python train.py --head_dim=32 --vocab_size=2048 --bias="none" --parallel_block=false --extras=["local attention windows", "exclusive self-attention", "value residuals", "learned residual scales", "capped logits"] --decay_shape="pow"
Each number is 50 + 10 x the weight over its row's rms, rounded and kept within 0 to 99. Layers, rows and columns count from 0. The size before them is the row's rms in percent of the matrix's.

# layer 3 MLP down (transposed), 1024x256, rms 0.0163, rows 604-658, columns 128-191
102:50 30 56 51 52 54 46 47 63 39 66 65 57 53 49 58 35 51 53 37 45 44 61 61 72 47 63 35 55 58 46 48 52 50 38 54 55 62 43 54 38 40 50 56 48 61 46 43 44 47 41 35 37 42 51 41 52 58 35 45 35 50 56 53
105:50 44 48 41 46 53 51 65 34 43 40 40 44 33 37 59 42 42 55 27 48 51 50 45 60 65 40 51 62 71 57 32 46 42 56 62 52 42 56 32 53 63 48 46 55 54 36 43 59 53 49 42 43 54 30 56 42 47 55 55 64 59 48 31
097:37 26 39 48 74 63 50 49 57 59 63 41 60 54 52 32 57 32 45 53 55 47 44 56 61 59 46 47 47 53 50 52 64 63 30 51 46 60 58 44 50 51 57 51 56 65 55 62 45 55 33 35 57 34 51 34 52 39 39 43 62 58 61 75
102:37 49 68 61 50 54 37 59 41 44 42 40 46 47 64 37 47 49 32 50 30 48 53 44 35 51 47 49 54 69 56 51 58 60 61 54 33 50 48 32 40 46 73 42 55 68 49 44 36 69 48 59 59 55 51 58 57 47 46 53 44 55 49 42
101:60 53 47 57 29 54 30 42 42 49 42 45 51 42 56 60 52 51 46 55 41 42 44 57 59 45 59 49 35 57 44 53 63 38 50 45 41 37 51 71 46 69 52 44 67 47 56 63 56 47 24 49 57 49 51 40 46 30 33 52 47 44 66 56
105:52 50 47 46 61 59 60 62 64 52 59 53 68 43 49 44 43 43 47 44 51 46 67 55 62 48 51 31 46 25 67 76 60 40 57 65 55 67 61 71 70 38 32 62 61 63 49 56 51 67 52 46 62 30 70 52 24 63 44 40 44 48 55 41
097:47 52 68 63 49 67 54 44 54 54 39 42 28 49 53 41 46 43 54 65 56 57 34 52 47 27 62 69 43 52 48 46 40 62 41 46 57 41 53 49 36 52 51 51 52 42 58 56 51 44 46 40 73 56 54 40 46 50 44 37 61 48 54 40
094:39 50 51 35 35 52 54 47 49 39 53 60 36 51 51 47 60 50 51 51 51 44 50 48 35 39 41 23 34 49 37 33 45 49 59 46 51 47 48 65 48 53 61 40 54 53 43 55 66 52 32 54 37 45 57 53 55 53 70 56 47 52 63 45
103:47 56 44 46 50 45 44 64 48 40 43 53 68 47 58 68 44 54 57 36 54 59 63 56 74 45 38 43 45 43 58 51 54 55 62 47 58 45 58 65 45 46 51 63 44 64 50 56 50 56 65 48 60 42 38 55 48 40 53 47 35 49 60 50
098:59 37 52 52 45 29 45 40 59 42 54 59 45 43 53 58 51 47 63 31 53 58 38 47 51 54 50 41 46 52 45 54 67 62 39 44 61 41 41 42 49 84 47 55 31 46 51 67 29 43 50 54 39 57 26 55 62 36 57 34 58 46 51 56
100:42 50 52 43 41 43 53 28 49 51 49 46 41 47 68 18 71 55 48 45 51 63 62 53 54 67 46 63 53 41 45 43 54 32 42 45 45 52 48 50 50 56 61 47 46 44 57 38 42 58 46 51 43 46 61 56 48 68 55 53 44 61 56 64
101:38 62 41 34 56 44 74 47 45 70 55 33 62 47 58 64 39 39 55 65 61 46 50 31 53 50 46 44 36 58 55 56 46 55 43 69 44 36 47 50 52 55 44 32 54 51 49 50 66 61 55 46 65 55 47 40 71 36 54 52 60 34 45 53
095:41 74 38 44 49 60 61 28 33 49 40 58 49 35 60 53 45 50 54 55 36 59 53 40 47 53 43 47 60 49 53 65 40 63 51 58 56 53 61 56 72 54 47 43 53 35 64 43 61 42 59 55 55 53 15 38 50 54 48 63 34 46 63 54
104:41 42 42 58 54 46 57 63 44 67 62 32 71 33 59 68 47 42 38 47 53 40 36 50 62 51 56 54 47 52 31 46 42 68 44 55 41 52 33 45 59 54 32 40 40 48 57 49 47 62 45 57 46 51 58 59 78 48 48 43 64 28 43 50
099:33 74 66 59 38 39 56 38 42 53 26 62 52 38 42 55 50 53 46 47 47 49 68 52 51 49 56 45 38 25 66 60 63 52 47 47 44 51 53 54 35 52 53 44 38 56 38 59 36 36 22 44 55 51 60 65 44 66 53 50 37 41 55 54
095:43 44 35 39 29 57 71 53 56 53 47 45 54 54 61 72 54 21 40 59 45 57 63 68 46 30 50 37 52 42 49 41 53 51 35 53 46 54 33 39 43 58 64 66 38 58 70 44 56 60 42 42 50 51 60 76 40 43 60 54 54 40 40 55
098:48 59 64 25 58 50 41 43 61 20 54 42 41 52 43 52 48 67 58 63 38 56 55 54 66 58 41 68 52 38 62 51 61 51 47 71 36 43 47 44 52 50 60 48 60 52 61 50 48 43 42 39 55 35 77 64 46 40 62 57 59 60 60 59
091:41 36 34 60 46 81 69 43 59 53 28 46 55 20 58 27 38 65 58 52 28 69 49 55 45 24 43 66 62 31 57 61 55 59 54 44 44 50 83 56 49 42 42 73 43 47 60 49 64 53 52 59 52 43 51 36 28 43 58 52 38 49 50 46
100:50 49 47 48 41 53 58 56 52 44 47 35 63 63 63 28 43 41 39 44 49 39 62 55 37 43 43 54 29 56 69 47 47 58 44 36 38 53 59 50 46 39 59 50 58 52 50 53 41 44 57 43 35 67 45 35 68 52 63 54 60 48 51 45
098:45 43 27 46 41 61 56 41 44 56 48 55 51 35 60 46 56 28 47 49 51 53 49 50 48 40 40 32 69 70 66 61 56 55 63 41 36 44 42 54 36 51 59 34 61 52 51 57 53 72 44 63 59 59 61 54 57 41 70 46 44 37 51 67
105:48 41 63 56 52 46 55 62 46 55 64 40 51 50 38 57 52 53 44 51 55 53 38 64 65 56 38 46 58 65 51 73 36 39 48 43 53 44 56 65 42 65 48 36 49 55 52 27 50 51 53 50 50 41 52 45 65 54 37 43 43 57 55 56
096:59 52 36 59 60 59 61 42 37 56 43 68 49 46 53 49 62 31 46 55 40 59 58 55 38 48 62 81 61 68 62 69 56 31 64 56 45 39 33 45 62 46 54 56 64 62 60 40 72 52 46 53 47 55 48 72 43 45 46 63 69 43 44 48
098:55 53 63 62 58 59 46 47 40 61 59 46 30 31 43 57 43 47 34 49 54 47 54 52 27 50 46 66 44 68 43 58 49 52 41 47 40 56 55 56 36 58 47 31 46 38 50 72 47 44 44 63 66 51 48 55 41 63 64 40 44 40 63 64
102:40 53 54 47 61 58 54 44 35 63 49 42 43 37 50 32 46 45 50 41 58 49 56 57 48 57 55 49 61 42 43 54 45 49 56 35 61 47 62 50 62 57 42 33 51 52 65 55 46 56 63 62 56 55 61 52 53 63 61 31 64 49 55 59
099:45 52 57 49 66 59 61 48 38 60 49 56 63 44 49 46 57 55 62 33 53 48 48 53 73 44 60 41 41 63 63 38 62 24 43 54 52 51 47 37 36 29 58 55 47 44 60 49 32 52 40 63 31 58 53 46 60 42 57 50 56 50 57 62
098:52 44 40 44 46 29 69 57 49 45 52 41 53 48 60 43 65 44 62 60 44 49 45 51 47 48 53 39 54 45 52 55 40 42 39 48 29 52 76 56 48 55 63 49 47 54 46 41 54 46 38 48 55 49 69 36 40 50 61 55 60 40 57 67
096:55 48 69 51 41 55 52 46 62 76 42 37 55 45 50 55 55 44 35 39 46 51 61 44 35 42 51 48 36 41 53 61 47 66 36 55 46 42 31 54 54 64 37 50 46 46 60 52 56 44 73 72 33 57 55 52 55 31 51 45 45 46 44 50
099:60 70 54 40 51 43 40 52 63 60 26 43 47 18 48 54 68 58 40 53 58 46 41 28 50 40 64 47 56 36 64 40 60 54 57 34 42 52 54 44 64 70 45 39 21 53 53 51 49 66 57 37 53 41 37 46 58 55 32 71 49 46 57 59
095:42 60 58 61 46 36 45 49 55 52 63 51 51 32 43 57 46 35 66 53 44 54 52 38 55 65 59 31 52 53 56 61 47 46 42 54 63 50 47 53 51 49 47 51 49 41 46 68 57 57 43 52 48 46 50 55 52 48 70 36 41 42 46 61
096:55 47 55 37 44 56 64 52 63 46 35 59 51 40 33 43 37 25 62 62 66 45 39 66 44 57 55 46 59 50 43 51 57 40 44 55 38 58 57 40 41 50 45 59 52 44 44 50 46 57 48 42 58 43 52 44 37 48 51 51 54 54 60 51
101:52 60 60 60 37 38 59 43 61 54 42 59 58 43 47 40 54 42 68 31 63 53 61 44 57 64 53 46 58 50 70 65 66 58 56 48 64 37 80 56 52 41 46 49 52 43 30 48 66 34 54 53 49 45 62 63 58 48 61 51 49 45 52 59
097:34 51 60 47 54 42 35 57 45 51 49 51 38 47 58 61 75 25 45 42 41 48 28 53 38 59 61 48 42 49 24 36 46 46 48 67 59 36 31 46 53 41 45 48 41 49 53 45 51 53 54 46 48 43 34 49 40 56 52 44 52 48 30 39
107:58 46 60 48 44 41 39 41 53 46 56 43 64 61 35 40 22 53 44 46 52 54 52 49 61 53 58 55 53 52 42 44 41 46 43 31 53 63 47 50 44 61 62 44 44 46 70 49 45 60 57 57 57 44 59 54 51 44 62 52 49 53 41 68
098:45 60 43 47 35 55 63 49 44 47 52 66 52 62 50 32 56 39 36 83 59 28 45 41 54 44 36 58 48 69 49 55 56 40 40 58 36 62 57 47 57 64 48 64 47 60 53 50 60 48 47 43 70 45 40 46 47 52 52 49 67 41 43 56
100:39 50 52 46 51 52 53 31 43 45 44 72 49 51 40 71 39 52 56 39 20 43 39 60 61 34 50 46 59 56 38 38 34 49 46 57 60 50 56 51 33 49 41 46 59 28 66 56 38 46 72 40 53 54 43 55 51 44 34 44 70 47 38 40
102:54 45 41 43 61 37 38 70 37 60 56 61 60 51 63 66 43 54 45 55 56 45 54 63 59 71 62 43 52 36 37 62 49 49 61 55 47 62 46 65 52 39 62 44 52 43 72 39 51 65 47 51 30 56 49 40 56 59 53 58 51 50 48 65
098:58 44 36 47 49 70 56 54 36 57 44 58 50 43 47 38 63 45 31 30 47 32 51 45 42 59 58 47 47 48 42 65 42 50 49 55 52 44 80 45 43 55 27 59 45 54 39 71 60 45 69 55 47 47 31 58 55 51 55 55 51 48 41 41
097:47 50 58 49 46 43 50 46 53 36 47 57 59 30 47 51 51 36 46 55 38 46 55 41 28 48 29 31 50 35 52 45 51 44 67 62 58 61 38 58 67 62 37 53 46 42 54 28 48 57 49 44 36 28 45 70 41 61 53 51 59 45 61 41
102:51 43 57 36 50 64 52 42 56 56 34 42 50 54 75 45 63 48 58 41 43 60 51 27 59 47 32 54 50 41 69 45 56 42 56 52 40 62 46 56 64 61 60 57 64 64 44 51 75 61 56 37 59 53 59 72 51 43 57 25 41 48 47 50
101:42 42 29 63 65 54 60 64 75 26 65 54 32 47 37 67 49 61 52 64 32 49 51 43 59 57 59 54 47 37 48 81 50 18 55 46 46 67 53 55 71 46 44 51 34 44 49 59 49 44 66 58 39 46 42 50 53 54 32 56 42 56 48 53
098:47 35 45 70 31 53 48 50 51 52 44 50 63 52 53 31 45 43 41 57 42 45 53 58 54 58 46 67 44 64 27 40 53 53 40 62 53 62 64 52 48 47 49 61 45 29 53 52 34 56 44 41 52 73 51 64 54 51 42 60 55 48 47 53
100:49 46 49 54 43 43 59 58 45 51 37 55 35 38 49 49 46 49 65 79 72 54 53 47 46 42 56 40 45 53 45 41 46 44 68 55 66 57 44 45 50 63 38 33 35 35 43 48 63 48 48 42 54 37 59 47 43 60 38 43 51 49 59 61
099:42 62 42 27 44 42 39 55 54 50 54 39 41 52 59 42 70 27 45 46 48 35 59 53 32 58 53 40 51 40 57 64 51 33 46 41 68 41 56 56 41 50 69 34 55 39 32 37 49 57 60 56 51 49 37 71 50 56 49 66 52 65 45 54
103:52 48 47 48 49 40 58 44 54 56 58 68 49 49 68 35 49 46 58 42 44 63 55 57 63 59 44 31 62 44 48 42 50 49 50 54 52 51 34 41 57 55 47 56 44 51 50 85 66 36 65 68 51 43 43 46 47 45 45 47 58 60 58 34
107:71 43 48 48 60 48 37 71 44 68 54 51 53 61 54 43 48 51 42 67 43 49 51 45 43 36 62 57 43 43 52 47 45 48 65 51 52 40 21 35 39 47 51 51 61 58 43 71 60 73 53 55 61 54 60 55 43 28 36 55 32 46 52 37
099:46 35 51 59 35 39 54 54 55 34 62 57 63 47 56 65 37 39 50 42 52 54 48 44 44 53 57 47 59 30 56 50 64 53 52 45 34 35 47 58 53 53 34 43 56 47 50 39 50 39 30 49 76 50 42 59 33 39 50 51 47 54 52 32
096:53 50 42 46 35 37 72 53 50 45 39 66 43 58 46 46 57 54 43 50 44 55 57 52 62 44 42 30 60 64 41 49 66 38 52 36 67 55 49 43 40 56 49 43 45 34 46 49 43 55 38 61 54 42 62 48 49 51 47 62 44 59 45 42
103:39 60 63 59 59 63 51 51 41 34 44 43 39 49 71 57 47 52 44 64 65 30 53 33 63 45 53 34 60 46 59 57 40 28 42 64 33 49 41 56 48 39 53 42 55 45 45 54 54 64 26 49 55 47 62 51 51 41 46 31 49 42 53 40
102:62 67 53 48 38 39 48 50 50 37 56 56 38 52 57 51 61 45 30 36 70 46 39 39 47 49 58 62 45 47 41 47 42 47 34 64 36 52 48 44 24 50 56 62 51 53 59 42 54 56 49 58 52 42 50 42 52 53 53 50 58 45 76 50
099:48 55 56 39 46 44 55 49 62 41 52 55 54 39 53 38 54 45 38 52 62 31 52 50 52 43 60 49 51 40 52 33 68 55 62 46 42 49 66 44 69 53 62 55 43 44 51 42 46 52 46 55 54 45 48 61 55 55 25 60 46 48 44 62
102:49 47 32 50 51 61 44 55 41 51 35 55 36 49 44 52 53 66 57 49 49 58 69 47 67 39 54 27 40 51 41 58 59 78 55 43 59 54 49 35 34 48 42 62 39 51 57 44 41 34 54 41 45 34 59 50 46 44 35 47 50 50 44 44
104:60 40 67 62 38 45 46 53 44 35 46 36 49 37 54 44 51 32 44 50 55 56 52 56 45 48 57 48 51 41 37 50 57 48 41 55 54 53 55 58 49 49 56 47 71 48 34 42 57 63 63 48 40 60 67 54 55 35 54 54 74 46 54 55
104:55 39 55 46 53 64 40 46 48 49 72 45 66 63 31 49 39 47 62 60 45 61 53 52 41 38 50 47 48 44 39 61 51 64 41 40 48 47 46 46 46 48 48 60 53 39 41 37 45 48 51 33 52 46 57 57 56 52 63 63 38 55 62 58
097:64 40 56 48 61 53 62 59 52 69 63 44 42 60 49 60 42 47 34 65 43 51 49 54 43 40 71 63 47 59 39 51 66 34 69 60 63 52 68 42 50 48 56 39 46 59 58 70 58 49 46 39 41 46 48 53 48 67 51 48 42 61 43 56
100:42 62 56 41 57 58 45 55 59 48 16 50 51 49 32 62 50 51 59 46 57 56 61 61 49 68 34 56 31 61 39 31 39 37 56 31 48 52 40 47 46 46 59 37 48 22 41 41 56 61 53 50 55 56 51 66 56 35 46 54 65 44 53 67
# layer 3 MLP up, 1024x256, rms 0.0708, rows 605-658, columns 128-191
108:44 75 30 64 27 49 56 44 53 34 55 46 52 57 57 54 67 56 38 33 47 42 53 43 39 53 46 30 40 66 62 45 46 59 51 47 43 39 37 59 58 44 67 56 54 47 46 54 51 61 46 49 31 38 52 58 29 40 56 53 58 58 40 62
089:54 44 55 45 52 21 42 54 60 52 44 49 50 48 56 45 58 41 44 50 44 49 43 31 58 59 42 48 33 45 44 27 43 52 56 58 39 52 50 46 41 41 49 54 46 52 56 57 38 52 66 41 57 43 30 38 55 61 45 49 36 56 57 49
103:45 56 50 47 53 43 51 54 55 67 56 48 41 53 50 53 62 39 44 50 49 47 59 41 53 55 53 59 33 38 50 49 54 59 49 49 29 59 47 43 30 34 48 58 62 34 49 48 46 62 33 57 58 49 52 57 53 55 43 50 64 53 63 36
098:46 42 60 47 63 49 41 56 70 41 43 65 48 39 71 55 50 42 50 47 44 70 54 53 45 62 52 46 47 56 67 52 65 57 50 45 44 55 58 53 40 48 44 62 49 55 43 59 62 48 63 55 61 52 48 63 60 45 59 37 43 29 60 36
100:55 20 55 49 57 42 48 61 48 55 67 61 68 39 45 50 54 74 34 64 43 65 62 45 58 61 58 52 41 39 53 63 41 31 43 33 62 55 38 57 57 42 32 52 30 50 46 61 39 38 60 51 39 55 44 57 57 33 58 46 45 38 60 62
095:48 49 38 51 53 55 40 48 60 47 41 45 61 31 59 40 58 51 71 43 62 40 51 61 50 52 56 52 44 39 75 56 66 47 39 56 50 52 56 40 45 48 52 66 61 60 58 65 48 43 61 63 41 49 59 49 40 56 52 64 54 56 47 53
091:55 47 33 42 37 49 33 47 39 68 57 47 46 44 60 54 59 46 60 47 39 47 46 57 49 46 36 39 38 54 52 29 55 51 55 38 58 48 32 51 52 46 41 45 55 63 41 64 59 37 33 51 70 56 52 58 58 41 37 34 34 46 54 66
104:71 61 42 53 67 50 41 36 67 54 59 65 32 45 39 60 54 37 45 30 53 39 54 52 50 41 67 50 65 46 57 48 46 39 28 33 38 32 45 43 55 50 38 47 60 55 38 55 47 42 54 42 57 47 47 45 43 37 51 73 66 42 36 42
101:59 33 57 59 45 47 58 52 67 52 38 53 46 60 47 55 46 54 46 26 46 46 59 40 37 59 54 65 59 50 54 39 69 33 40 37 43 59 48 53 40 17 41 65 53 60 63 49 48 46 60 61 52 68 50 38 48 60 44 60 33 48 37 55
099:51 50 66 55 50 55 32 40 57 45 44 40 54 54 48 54 42 49 42 62 59 48 58 32 46 49 61 57 55 55 32 38 52 53 62 41 33 49 58 56 43 58 55 52 36 41 50 36 36 48 32 63 43 32 45 50 56 56 51 43 54 61 41 51
101:53 43 43 62 48 56 53 37 35 46 54 53 60 52 69 52 66 40 39 44 51 58 59 53 52 59 44 48 38 40 41 40 42 39 53 63 47 38 69 32 65 54 53 28 45 52 56 48 56 57 39 46 52 59 49 52 59 52 61 45 35 51 45 53
098:49 66 48 62 55 60 61 59 66 44 40 51 30 37 39 61 58 42 53 48 41 62 44 48 60 61 57 40 45 58 36 47 50 46 30 55 51 50 55 42 46 36 38 37 62 59 60 57 47 44 76 55 42 50 45 46 57 52 43 42 49 60 57 53
102:41 58 21 51 45 35 52 56 65 31 39 55 60 51 52 48 43 55 59 45 38 48 36 53 61 47 55 32 57 54 56 45 47 56 41 47 41 46 48 60 73 50 46 53 50 52 52 48 40 34 40 67 39 60 58 39 64 31 57 61 67 45 66 47
106:46 68 60 63 48 53 57 45 52 46 51 59 55 40 49 66 44 58 40 46 51 58 54 46 62 58 59 47 48 62 58 47 50 46 49 31 43 45 45 47 38 41 31 33 45 66 50 50 41 55 50 51 70 58 44 51 57 64 40 64 39 62 54 42
084:43 39 51 36 47 57 43 51 52 44 37 48 62 52 56 71 57 71 48 45 63 70 55 53 48 48 47 59 42 36 49 58 41 44 46 58 35 56 49 46 53 57 50 61 61 25 61 44 57 64 47 52 40 55 45 52 43 51 51 38 52 51 48 49
092:37 56 63 45 51 59 32 42 67 34 54 32 32 63 53 57 46 48 56 56 49 61 51 62 26 48 57 65 47 48 55 54 58 55 54 42 35 52 33 46 56 44 49 45 46 58 37 51 39 61 33 34 44 52 47 60 56 25 53 60 41 48 28 55
094:54 58 51 60 58 34 50 45 63 52 62 64 40 59 54 49 59 47 39 44 49 25 45 41 60 68 54 40 42 46 57 61 53 43 34 43 61 52 46 48 46 40 47 41 52 47 48 67 46 44 59 62 52 40 52 55 64 42 55 44 48 48 64 52
105:45 51 48 27 51 41 30 47 60 34 49 47 44 54 48 31 43 35 45 44 63 48 53 52 59 45 58 41 45 58 55 25 58 46 44 54 66 63 46 54 51 45 42 45 46 39 64 54 46 40 58 67 40 53 63 27 36 37 58 61 65 51 35 42
096:43 40 57 54 40 50 54 47 58 39 62 50 56 51 39 54 40 45 52 47 57 52 46 44 48 50 56 51 33 54 45 72 62 53 52 58 46 50 46 59 50 42 49 49 69 48 56 66 57 29 50 37 40 45 58 57 53 35 47 46 39 39 47 35
109:51 57 34 31 57 50 35 70 56 45 60 69 61 44 32 53 54 61 44 78 64 62 47 69 36 51 50 47 29 61 55 56 56 57 52 57 42 48 52 54 47 45 43 61 43 61 58 48 48 42 55 51 55 57 53 49 50 45 39 64 55 53 50 62
092:34 53 48 54 64 55 44 59 50 42 64 50 43 28 41 57 46 54 75 61 50 50 61 53 52 50 61 63 56 36 53 67 67 61 59 47 58 49 47 58 64 41 49 45 54 60 53 39 50 44 44 52 61 51 49 45 54 67 47 53 63 57 59 61
097:60 59 31 42 48 48 65 47 49 54 61 64 55 51 50 66 49 59 66 50 63 64 66 54 51 41 43 58 40 36 48 65 48 40 38 25 49 42 48 67 60 56 67 46 43 39 55 38 39 54 60 51 52 69 50 45 38 63 77 41 48 58 42 34
104:32 49 44 44 44 38 46 50 66 49 50 52 32 54 54 37 51 48 44 74 60 55 29 47 28 71 54 34 48 46 49 63 48 54 46 42 71 60 45 62 53 70 51 48 62 53 36 32 36 59 47 48 45 48 58 64 54 45 41 33 57 68 64 59
094:42 41 28 50 42 50 26 47 51 38 46 42 65 60 42 52 63 40 46 54 49 66 44 56 48 65 49 58 44 45 51 58 38 53 70 56 40 43 58 51 37 47 42 58 57 53 32 46 48 43 42 51 38 64 68 36 33 54 44 45 38 33 66 44
092:35 54 46 44 60 54 36 46 58 56 36 69 53 66 52 48 45 52 40 57 42 35 66 60 33 45 57 41 31 55 55 48 63 62 37 54 48 61 34 56 51 42 40 34 40 72 65 40 49 49 52 64 47 34 43 57 51 45 45 66 56 51 46 42
096:51 40 45 63 47 54 43 35 50 63 58 37 55 62 43 44 60 61 42 68 50 34 34 53 53 34 65 46 45 40 39 56 57 56 75 46 68 58 46 61 52 48 49 43 64 65 42 44 57 54 42 47 53 30 40 63 55 48 63 47 47 50 60 59
105:54 47 51 37 69 22 56 46 38 36 61 53 49 69 50 58 61 53 38 46 69 49 51 47 60 50 46 46 48 69 54 62 34 56 58 43 52 61 42 44 52 53 60 30 41 46 49 56 41 55 47 52 55 55 59 52 46 46 46 47 47 41 66 56
101:46 58 43 61 55 44 51 39 50 39 40 56 63 31 57 43 64 66 52 49 70 64 66 61 32 50 34 41 50 36 69 41 52 38 33 55 74 50 54 34 60 45 53 36 58 54 55 63 48 41 54 33 51 42 64 47 54 40 55 38 49 52 49 66
093:52 30 55 43 70 43 42 52 48 58 57 39 53 52 41 38 52 48 43 57 43 60 64 37 41 42 55 53 82 47 68 62 33 70 42 33 57 55 39 48 55 41 52 60 55 69 42 66 44 39 46 52 44 41 36 54 50 36 45 55 58 44 45 72
105:46 58 42 49 59 45 37 60 74 59 48 36 61 48 60 59 62 41 51 56 46 57 48 57 38 58 36 68 47 50 47 72 60 32 54 64 45 73 38 41 62 31 33 44 56 48 37 47 63 67 36 59 50 65 46 41 45 64 32 61 67 57 58 50
099:52 46 64 59 51 63 42 39 31 53 63 55 62 60 48 57 52 56 60 70 47 50 50 56 37 48 45 76 52 45 49 58 45 58 48 50 62 55 54 53 61 50 36 47 47 59 52 67 63 42 65 59 60 49 39 25 46 37 55 47 70 34 38 62
099:37 47 55 37 38 31 59 60 59 59 43 46 61 67 68 43 64 51 49 59 64 53 52 63 46 51 64 57 39 35 45 49 61 54 58 51 64 55 51 43 39 59 47 51 54 51 44 38 44 52 34 45 58 49 61 58 51 38 47 51 43 56 75 49
097:44 35 60 56 41 57 31 38 52 54 55 69 40 66 42 63 47 36 44 39 28 52 54 47 48 52 42 47 48 41 33 30 55 54 44 53 68 42 45 39 38 41 59 51 60 27 36 49 50 33 49 47 45 46 52 47 44 45 47 37 46 53 53 54
102:56 53 41 38 53 43 55 48 43 38 59 65 47 42 72 52 35 62 58 57 36 58 44 55 51 60 62 60 58 46 53 60 43 41 50 57 29 33 50 49 56 51 50 41 49 39 44 53 48 38 58 58 45 49 48 32 48 41 57 52 37 74 51 38
102:54 55 47 60 41 42 45 46 50 59 48 51 37 44 33 48 49 52 43 39 51 52 45 44 48 48 70 54 51 59 53 54 59 34 35 52 52 66 53 60 32 50 74 46 31 43 41 51 26 41 41 35 56 35 43 52 63 56 51 58 46 48 39 39
098:51 49 54 52 49 52 44 60 50 39 38 52 55 34 46 50 63 54 63 53 46 62 29 46 66 38 63 32 43 40 55 49 50 53 45 77 53 49 60 55 56 55 67 44 38 53 40 49 42 43 52 56 61 44 44 35 41 56 35 42 36 57 57 56
095:67 50 39 52 57 43 62 76 66 37 47 63 44 54 50 54 60 69 61 51 39 49 52 46 54 56 59 67 51 34 55 44 19 48 55 43 38 64 50 35 40 61 53 48 47 31 37 57 37 49 74 58 50 80 45 39 23 67 51 54 51 34 44 35
099:62 50 55 66 56 36 56 49 62 37 61 55 67 33 48 50 72 63 56 42 45 41 73 42 57 75 58 45 47 53 65 54 42 51 39 51 40 63 47 47 43 64 75 54 55 45 44 58 44 57 47 37 30 56 45 54 51 51 56 47 44 53 49 55
102:33 57 64 48 49 35 63 42 43 49 45 55 86 48 52 33 54 60 51 60 33 52 47 49 49 44 56 47 53 62 44 42 47 65 46 42 65 60 43 40 45 54 23 55 57 57 48 52 57 36 38 45 52 62 44 44 47 61 41 44 60 52 52 59
099:55 43 65 73 61 54 66 65 73 51 44 52 47 54 48 52 69 51 51 43 54 69 34 52 62 62 61 30 67 41 53 46 37 39 60 34 37 41 45 50 59 68 57 49 55 61 68 66 52 46 53 61 44 67 67 44 47 56 43 47 61 48 58 61
104:33 57 52 57 57 51 40 22 62 37 40 48 53 34 52 49 29 55 47 48 36 62 60 50 48 48 48 32 47 42 47 51 37 39 40 49 56 58 72 46 53 61 64 49 69 71 66 36 33 33 62 44 53 65 50 64 54 32 51 53 55 36 39 50
103:56 53 62 30 44 64 49 60 50 60 52 45 55 57 60 51 48 47 63 47 54 44 37 55 39 61 50 65 50 65 60 55 58 34 64 54 42 52 41 58 60 56 52 45 30 60 37 44 53 50 46 51 38 57 55 15 42 51 63 71 60 44 43 46
110:46 49 44 53 47 44 61 36 51 42 57 40 38 79 61 61 59 58 45 29 44 43 62 65 43 61 54 35 59 56 41 41 46 54 44 48 47 70 40 55 46 32 57 39 51 54 43 41 55 46 48 52 49 55 64 46 59 55 56 55 51 43 50 46
113:52 56 53 53 56 52 48 68 44 37 58 46 53 53 61 57 44 44 43 54 73 51 44 67 43 58 58 41 38 47 19 47 44 50 66 47 38 56 59 49 70 26 37 53 50 51 37 45 57 45 29 63 24 42 67 64 55 48 42 33 60 47 46 49
103:38 51 37 52 47 62 55 39 54 68 45 55 44 50 42 41 47 62 57 44 44 50 55 41 42 41 50 45 39 51 50 55 49 49 44 45 46 43 55 47 42 54 50 53 68 45 43 52 60 39 61 50 39 59 31 58 68 52 57 46 60 60 41 64
095:47 54 36 39 29 51 47 35 55 44 36 50 56 52 68 45 57 47 38 53 31 52 58 47 62 31 51 61 42 66 47 56 41 43 26 46 51 46 48 42 60 54 43 39 64 54 67 58 52 59 55 43 60 58 44 51 28 33 53 48 41 49 54 65
099:64 44 42 60 44 48 48 56 52 39 45 35 40 66 34 36 48 47 49 42 41 55 42 47 61 59 39 55 64 49 45 54 50 48 47 51 65 61 55 38 43 54 41 59 43 45 66 48 47 24 32 46 65 48 48 38 54 39 63 74 46 56 45 45
109:52 42 54 45 44 64 52 40 40 72 59 38 51 60 53 43 52 53 45 47 56 47 11 63 36 60 45 42 52 59 43 54 49 63 44 32 43 47 36 54 38 43 47 46 52 62 39 49 44 48 66 32 70 50 34 52 45 48 47 43 49 43 53 52
097:46 50 55 45 49 46 44 45 53 75 36 64 59 20 49 57 49 47 55 61 52 38 51 53 43 62 47 45 37 52 31 74 45 46 36 63 55 43 39 57 47 48 45 49 51 63 45 49 51 54 43 59 42 39 49 57 57 48 59 62 50 36 34 52
103:55 49 55 49 35 41 38 37 38 37 40 43 50 45 74 35 52 67 48 41 41 47 51 55 32 57 46 52 50 52 39 38 51 46 37 49 47 51 38 46 34 45 38 46 51 55 47 34 40 58 48 60 42 51 46 43 55 50 54 47 46 37 50 54
107:38 46 60 40 45 48 32 50 59 50 49 60 46 66 64 43 52 50 33 46 54 37 52 46 55 52 60 38 47 57 38 47 48 47 49 60 55 67 50 55 42 44 37 42 52 44 52 59 32 49 52 59 44 32 67 37 57 48 47 70 54 35 49 29
107:43 52 42 68 37 44 68 66 37 54 39 36 39 39 54 35 54 47 34 36 41 39 50 60 65 50 65 62 45 37 50 50 60 44 64 46 60 59 55 56 46 54 59 56 59 64 54 60 60 42 51 57 51 47 48 36 67 40 35 52 37 44 50 44
096:56 46 46 41 50 48 53 50 61 52 38 61 42 28 35 46 60 55 57 51 38 51 42 42 33 35 61 55 74 45 48 31 50 61 46 46 41 50 47 42 30 48 63 59 51 55 58 53 34 51 58 56 57 56 48 49 53 48 37 49 58 56 30 41
093:47 59 49 44 43 57 42 55 48 49 53 49 55 27 53 58 44 65 60 57 43 54 42 51 42 61 63 46 52 55 68 42 41 54 48 55 44 46 40 69 61 62 46 56 31 32 45 56 35 63 64 54 56 45 40 51 59 49 32 40 34 31 52 59